Weights of a small transformer language model.
Size: width 640, 10 heads of 64.
Each number is 128 + 32 x the weight over its row's rms, rounded and kept within 0 to 255. Layers, rows and columns count from 0. Numbers have three digits each. The size before them is the row's rms in percent of the matrix's.

# up: layer 4 MLP up, 2560x640, rms 0.0685, rows 462-508, columns 512-575
# down: layer 4 MLP down (transposed), 2560x640, rms 0.0334, rows 462-507, columns 512-575
up462 098:202106094160127135113124110132105088125098140055149095113124107152143086132196124114127172131109151144107111142148169103105143077158124129178141070154119063120161148143143076077185084139165130
down462 098:122108167113124134136172095153110127139140148140151122064100178131149132154125085079138142099098121090146147123099116142133106130178159105073170117110093083157123092103062139167150157149155066
up463 101:147145149162094062163110115108191185085082128187088127106098099131142099118145084108147138093175171107140124138111142108086097145164153152153075107138094075093139141157114136120102156161121091
down463 100:142136163142135077155188099115137148142123124195197115128179105161092097125148139098115153152091128146159131063113142120145165158058131158131096151113138151109087165017138095146125170147090114
up464 103:134137125071125061142146147146120092164135101058144152132174113129193169108102053111159133125170117100134148138135131118104086130178126161164171210179130117160154136108089203097116162207095138
down464 100:128072141095101127145107100183109130144144204096155146067137108079114166143150179134091162199123112119145102136123175127108138074172151111143124187133096135139099127088144118140177181144115146
up465 110:107119167161101126159138102064142109104101143090160106133083132142089145148119100136166227120150149150153170093169148194189107151152137143144155135150141122143144146140122128106191100165185174
down465 106:075135120096110190156128090132160096128144158149128096094188117156128115180069158119158133146150162057116111097209126201131178180155153225156156121190148128041114103068161069151136135164152147
up466 096:094127154164111182142108126151167099108151164131098139098108197147191217158069147107076114108091085158170133215096108118173135121137109208095137192076174108104111184121092072094112111124170152
down466 095:136119094163183104184160093116161081119140099145167145118218129146181167109098107144135133116070096127161138103181113146181172152138133177083105136127154088083129162113070095172171166111148134
up467 090:088092169127136135142118070132138134168173103104103111108152122093092167142106121151117139143141138118135175100112142124158134130146105117090141089123114096154145062162131134154112107127095182
down467 096:156119026197133121133085074089155222135107109095145153101125148176127129089117098125112104150110160123113076130110129128205134104111116115103110133111165159096099166135163136116117136112128097
up468 098:131118089142133137163112134139096084134172130155151140155126126131109157184078111107171157039118121151084172136102104086123138139163090130151146164081128180135106140149127101077113101152118173
down468 099:169075137149126078071092108143143144147175093129158120119146107147099111146171108102149098127072130134175106122076105135116162145187127152142182104139111061148117151114113139144171149106118109
up469 101:142143053067140183088043147051135152190147106153168081156137096105100143151081122123158093134099108129130129116127147161131179120095131161028159126115093134131150089163146121128089181088142123
down469 100:181109112094073076178178136136093115134152129146155105152107120138124141126106115147154124132109102153148094111109085138118230123145202086141196112129101117124075156167143123138133129128114108
up470 097:098121115100093144157107133162112157090128154147105152090147089110149109178139140107168185145146158191121160147110157163127096125132114141125153139059175131150115116136154081075100173091082095
down470 100:157142162163146136172144116194139060133165150157117122134152174181098085120155099209119129095128173105119178148152158127110064155122130054111077149133135120135184140121138126110165126109147151
up471 105:181160121127072156159139089192136080116135178133184180100134165114109079152139116133123151088105128073155171155141101187116136034130194106115141093123167210132172179124089148094098102150137187
down471 103:116117148098119161131123090081105116097102159082164071103124170126106096161099122091072132152199140114196180135058141084136152151139145179077139110091102181137132144093127155080122090132110137
up472 113:089116106130106101148140165202126167132122119104140133128084127116067100160186121126139141073100169156123171143150141070171161090173090113166120119111167109147149085088109109097116129102127131
down472 105:130112136164131099109152138162088134140117139136168178123098097096110137150153105167174090141116129173169103137112110169146140084159117166156101176127137174149133202086091105132117135150063118
up473 096:128149148141163192133137131099128154118127104117116063122168076117083179183124122147162163123107207090139088107136166117201110111104096087176091155076132149172111135171121146123133165068178050
down473 094:175164195171177129111088087081114173119145131115150162141148162175137136163091106090126139132141156110137131107120118121104078053148149085165144126111106161091142089155121109178105155050133129
up474 103:098121170152100116175062164125156127098085135134119102094077160166156085119103132108165083131122136127064122147130120117164076120079157138155092154136165087106116083136199135144114147120111161
down474 103:102178146094169096144090136161133131137114165179131066098110139108100149114104212157102102116151122162146115126149159133106160114136129155137115145150097168119143121086150115082095079124172083
up475 096:099176116146114132183179135171141104149134126141188118163104097120209081142096124082159129077131100064132137075164184121167141157111109073141119108149102139150154142138082094144116136157149172
down475 096:085117193203130119149185121086184077159113102115105116084165137133134171143138188093164125123148141121115172077069172116138131135150149101122161101096155119170157148100058122122096077157105105
up476 094:138157106122144105158107165204093123136163130145117107108139067124125106107121092157158107029111075137142105144125168167163108092135096056098117132141120105153180084138080170157081111112170142
down476 099:084108095149097154084106151096132077135136119141186119119102121088134080206125141116107163148087183144151071142104130139195144109103151104153109130150169162100106192117133089143124124180155096
up477 103:125113123082135128129124105176140150152175100142083181143121109120167081200123043049109106168145103159086190133125156133202160135122131116083049077157076076147114077118124124174169145131165096
down477 105:124076152113103142107121105172094134109107100150160161192120157157148141140197110146141166080107230109107147184129120155135128103098185150126127170132139100095077127157156169163143141161165124
up478 100:198129127085122147125117126126097071093152151179132138072119125137133101079049091119096112153110132117171186074150114137141158172180122143143109152116150155137078129163115064146109078142085120
down478 100:144108129185080149108147172109138108140107092151102093113123144122103111084134130110085173137109150168108194113157118121181143119156143072186125135071160115174136134143121130133154134147113138
up479 101:119160092169073105094112124152120152112178079112158108196116118159168169147165122053112168191163126087147145143133154071100127190191125159188054127089161133130107160084137199062109096124108144
down479 100:106075127211125108114034074070102140140073132135163158111131178059134145110119130084129080114133140137149131122122124123092109147107084209118104132137104168180136148136139156137138134086085101
up480 089:113137135104170078113121156228115120169134135122024149058109129189148157038128120158128139145112129115106161074120092102089126135050131128109078159121106197096142118144085141112161162167166104
down480 094:081139132081138095111116168128129136167091107183145169110069103120145052124129185190133132130104073101191135166190136160138139096155179162092109147174104145090168110106136061177133097067115121
up481 105:122173121109118111179100123127108131129087106178138107124143152126158099130166146108099129126126159108070129077101126132183112153096085155094116148197167124107141125080130117092109133128125121
down481 089:119070113123188124195190164118131118112176193162135125115139160090126115098118117053108212111078117141135194113168121145151142123109077124119142082149102091071151136103119155171119155114098087
up482 098:176159056094086110128098180080081093159131140155139098130153097151096137089095139164112155101133131120147175171104150140150088030138114100142105109162120122144081164177112144108190114162088161
down482 098:126165134112145152144167077131101140187111171096112114114129138141080132114080116148127094179137111114138094140090105195138105146130167096134115137077162102135104096064101083112124060122094168
up483 107:062079133124203159147087170114144171120126134159094180166116090133156136138108152093138043083121138177088168108163115173144133166188093147099187149081079106176197108074119190130114128089138170
down483 104:142187140202135166176134182136123167193098170139135081144103139134133090111177095108159083139106178107115092150185225122112095152109118139091151103085065159087136147129124137133174114177164108
up484 098:165121099157096102109059155103103081117097117077103099224124136125156092167152125146138179115115091214158177088188101080052154091190063185102111106131135078131049111155133132088144110149091127
down484 098:149124170138116097147107120129154222114148074104092134125144139143104101153163096098138056142120177129045127114147112163118163088143117105175175157142127177133157125122149214149099133163134086
up485 104:103116131198076102099165095170161082123118089082072105153117130135118067126109167097087139090135097124150117112189155149135107158152138121160121171155095123106132123168199158126151158094180144
down485 100:107142101072068133201158107111117102149098122121194107171194147084121087156128136125132130074137110149156100204152066115158139151110160132124061130092129125166086121108125155116113111119060164
up486 106:176160136081127129098112104131114195132123086158130132173148084180125086120175106186146137184108133084160095118105142167157132054160141116119170127161157200110143137087144093063183107122135193
down486 103:127170113161126072121140155070104079125201124135092147190111111118193222108128123097162125169098126142143162095134085178178162116117163116162124105112173164115105138073149093135147082133139151
up487 099:085065159132099050115144102117145126074122069175128040133186100144129110142158122120141184217142105017102156092115159147142093089123095102108091127114132160129101113127069146165160142199192212
down487 100:104129133135123120103093160081090178128125063122152116131173182145084132146147128130118140170104052151115132078074143137157136133104119066162143159128110112152100089164141053133188122139112175
up488 102:129098114141164100067113109205147159181152148093116124141117130168089132108055087177212135139102137168080141086163159229154141108185128123144140088143116124128153121114128142123126187097119052
down488 099:146110079118161125117151140123190068131142149085147104138103186172142071092135108116116104137179138146121146168120109074129128085135136117169078154144141140144224092155104176162137070146110120
up489 101:121121181154094177143072147127137116083092124140191083102079145117066146136169098135129133138130104124096142128127085100078129125168052144129088109111123135107065102141160106146093173109090117
down489 103:112148079124142136145104147186149078140125130163110092163079155126106152096105092086124088129104100116107135083061103094112090152116152104126171160150132142112067125103116096097208140171147120
up490 098:143123141131139161148122091111170149178119153158137149117096103082129086193094087196161156120171132106121112167128138191142151110129177099133159126097129102134106066152143161188096155161144179
down490 102:171123146129050111140146079120160169152155138131056117138128130120149165158128153098151147122065151144153110110106175156141163104182138171126083110171074155088131101198115129129097152075141077
up491 105:169128174125173089081124167109095150155105159088108143125140092132145168080116161104137194144100134076164076164123144205122164119126073095104111065134096101121120129118096171158106137115147111
down491 101:136117149189148111097101170120123064130142107127075101125149174173136164094095120067144145161173148086170139153158166120138150150144149125152090197081125106118161150170102134086105120151164144
up492 103:105104131157130128126104117114138171071109080098160158166108041100108096152180101137102103107123155126099085154116115088141121099105134121147136133140091126160130128131091106082070166100160123
down492 101:178157099102086075102119130195096180094150139151087136088147141147117180150151110081119100088181114165120139154138068141111101080141174138105141087057097100151130085108141115111114153131144115
up493 102:149144135115119197158150183122130112177183175193156081124131151191117115093097068105136128102129145134147154117153160207151081102148112167097115164099162144133083165164116124183069162124157149
down493 101:091135152064137091095157153122125106091088178135115108123123168167177108151125141144148088132102047103109090150171082147165135121115075162112119069124075141162164135159144141160099154106107118
up494 095:105105152121100153107057100087127129134103127155148092072161116049145077169086126170069143097155139142116139095161140107164081126094070096131188135136124113116133158092117085109115152108123122
down494 098:160089108117105126125128081122198143152087117058081155164132112130172112142165133143069142062139131067116125126142141060123115143155151140163129131148136130163145107133137114157087170146144138
up495 103:123120108115104103166152152198175132137142096096092116074126138047135074167104132167095091126090157136184101193176128087181103137106195159126164207107111157183117111110122190091107158131203149
down495 103:148095129102136079239121132145202164154124149117099191169158166174203192135106114057129168109106135101164195124099137098186129151100070174083106179127142082160105127108136081163156167178115109
up496 101:156191115110124116112149199089133113157068110119141144193109161111139150136110155121151148084124152161146124137114181104116124120145093143093141111107182095155103087076116149178168103113173104
down496 099:158115103154099133107107156099106128153078091162203131171118071136121118150075147119157105156162163132162164108063085137105149133152111156160155135106155149083100098156114131129176176159068077
up497 102:166175085124097144109170145150169107109127094108178074116143173071173221124089105141092083059103160107147187144085112158180122128092140197170153104195153116094124118174152154168174122108140097
down497 103:057130123137112190153066122121127103148087076158178172119151096124122106184104152096067117171116116101147102084126107162164094174136088111182121132124160097144082125086118099122151179098155132
up498 099:162077125178143118147118180104130171069125099079112083144179128094139090111142057154179071124149100138144118164141099142104107206086144163109155098143105111101133113134141100175090088131185080
down498 103:125126172151109111145085190073089142096132143096150147113116145080138079149094151055115152143159132098171132161080145109165150133114113135014095157100132123128047145156161191155123118147132127
up499 090:181132107132155141088110148161160143112083119130101157179108120097127118122118104041173134112106191113120121069144139127098169147148119130182097117106090191159182135152092093128111176156157152
down499 093:126140158167109196085113080121091168152171106132154059146185120122135130128170101151123123142153097170067122072178037097116087122096151132141105169170123126133140070061146112086127107169196115
up500 109:149103220088091081130077064102095092108109111085080082180135112157125110097157129160105099152170189081174126064080139096168137123132129119118080137150112109123136088136150141075134113152199150
down500 102:152110228118116086117098162121165098163179109141077135165128085072096050075147135175079094132130165163131126117186135152105114086123138163110065106108121175148071090153151157143204089128166176
up501 092:152131090152086164065129182162150123107106126120125141134099183123097119091143181144129132115103119131138065168113100116149169128141108139177166086047065149144108131096095144131130206156114128
down501 097:086169201142094162114183115102118101119122114175119091189130155174167150126068142202197141111158095125095177176167142130133121115179109073085121159141154119157137143132136156086188152125165175
up502 099:144180179136075147123117138112138099138088080140125087109110091122079194101094112062187110128110148180151093132123113113092163092118104138102127130146144126102098160148199096092121157123128137
down502 100:087133084137161113116140144149080118182110171165101074182181113159129137172142186166132176126150115158147124160114148116134116160119073098140169066123102114095090112120143095134100205115130098
up503 100:143140126044133127109079161064153135123136104138103107106109118164143159123100140141137134098159088191133155148096099129187144134103121090127125120117132121121081112071161161118111149120192159
down503 101:126148145152138121110132148092100182146081102186151119074103080175143137124147095136083093162104121193133130115185114179173133123137100138089133156162108086113102088071086139099172169181125229
up504 095:196123161166084099101084145119198105125141090132091120142101158177138083127143163109134148152168163112094187176152101127137057083099194124124135109088147127214093102077177119101106194138110081
down504 097:146144102123181140085158150128082153101128088122130093090139120128168119136138141130180115157129123137106152180092156155101115121157154184058093148129098134164086058118123156130094148107119142
up505 108:139112129104081125162096176134071121134143170101167128145135113100142154113115108064177128161154188134110115126176140138149082183158100172139127163099191041177131101099101116160139131142144129
down505 104:137122108115109073121114196116150164140199214209129165190168130105165101142117121100158085132126172151093098115166139108112147172107123147113129147136112125094080161147105151168161123183135144
up506 104:135111130081066069159134106179135129104142147137152196122126114159128097127152116185108131141156182132080180151146146081097156067136125117162139147103154166135105127131139087130130090171088066
down506 104:098111065104153123158138110129097171134097088180185155070078165085114107119156115115142122125143069130121085134141175083107134102109143185152104091105098102196134095100119167097156112172141178
up507 112:156071127142139093126101162193119115149141098105183076191083143131115080084150141198132107150124142125161127147114109150107155097125089141117124143154163062131093115121150142126079180183127043
down507 107:097196083115180097166114074090113132150146121077116142146150152096140118135090130107113150133156162139166094104102174152172155106107135076090105132124107121115136112092102098112080117134150041
up508 103:079194088117097118110151137151158113142136114101108124133042081155077092082072093102145085097129151106094104111113116166186097149206093115155124128167094127078147084130096129137138143132128171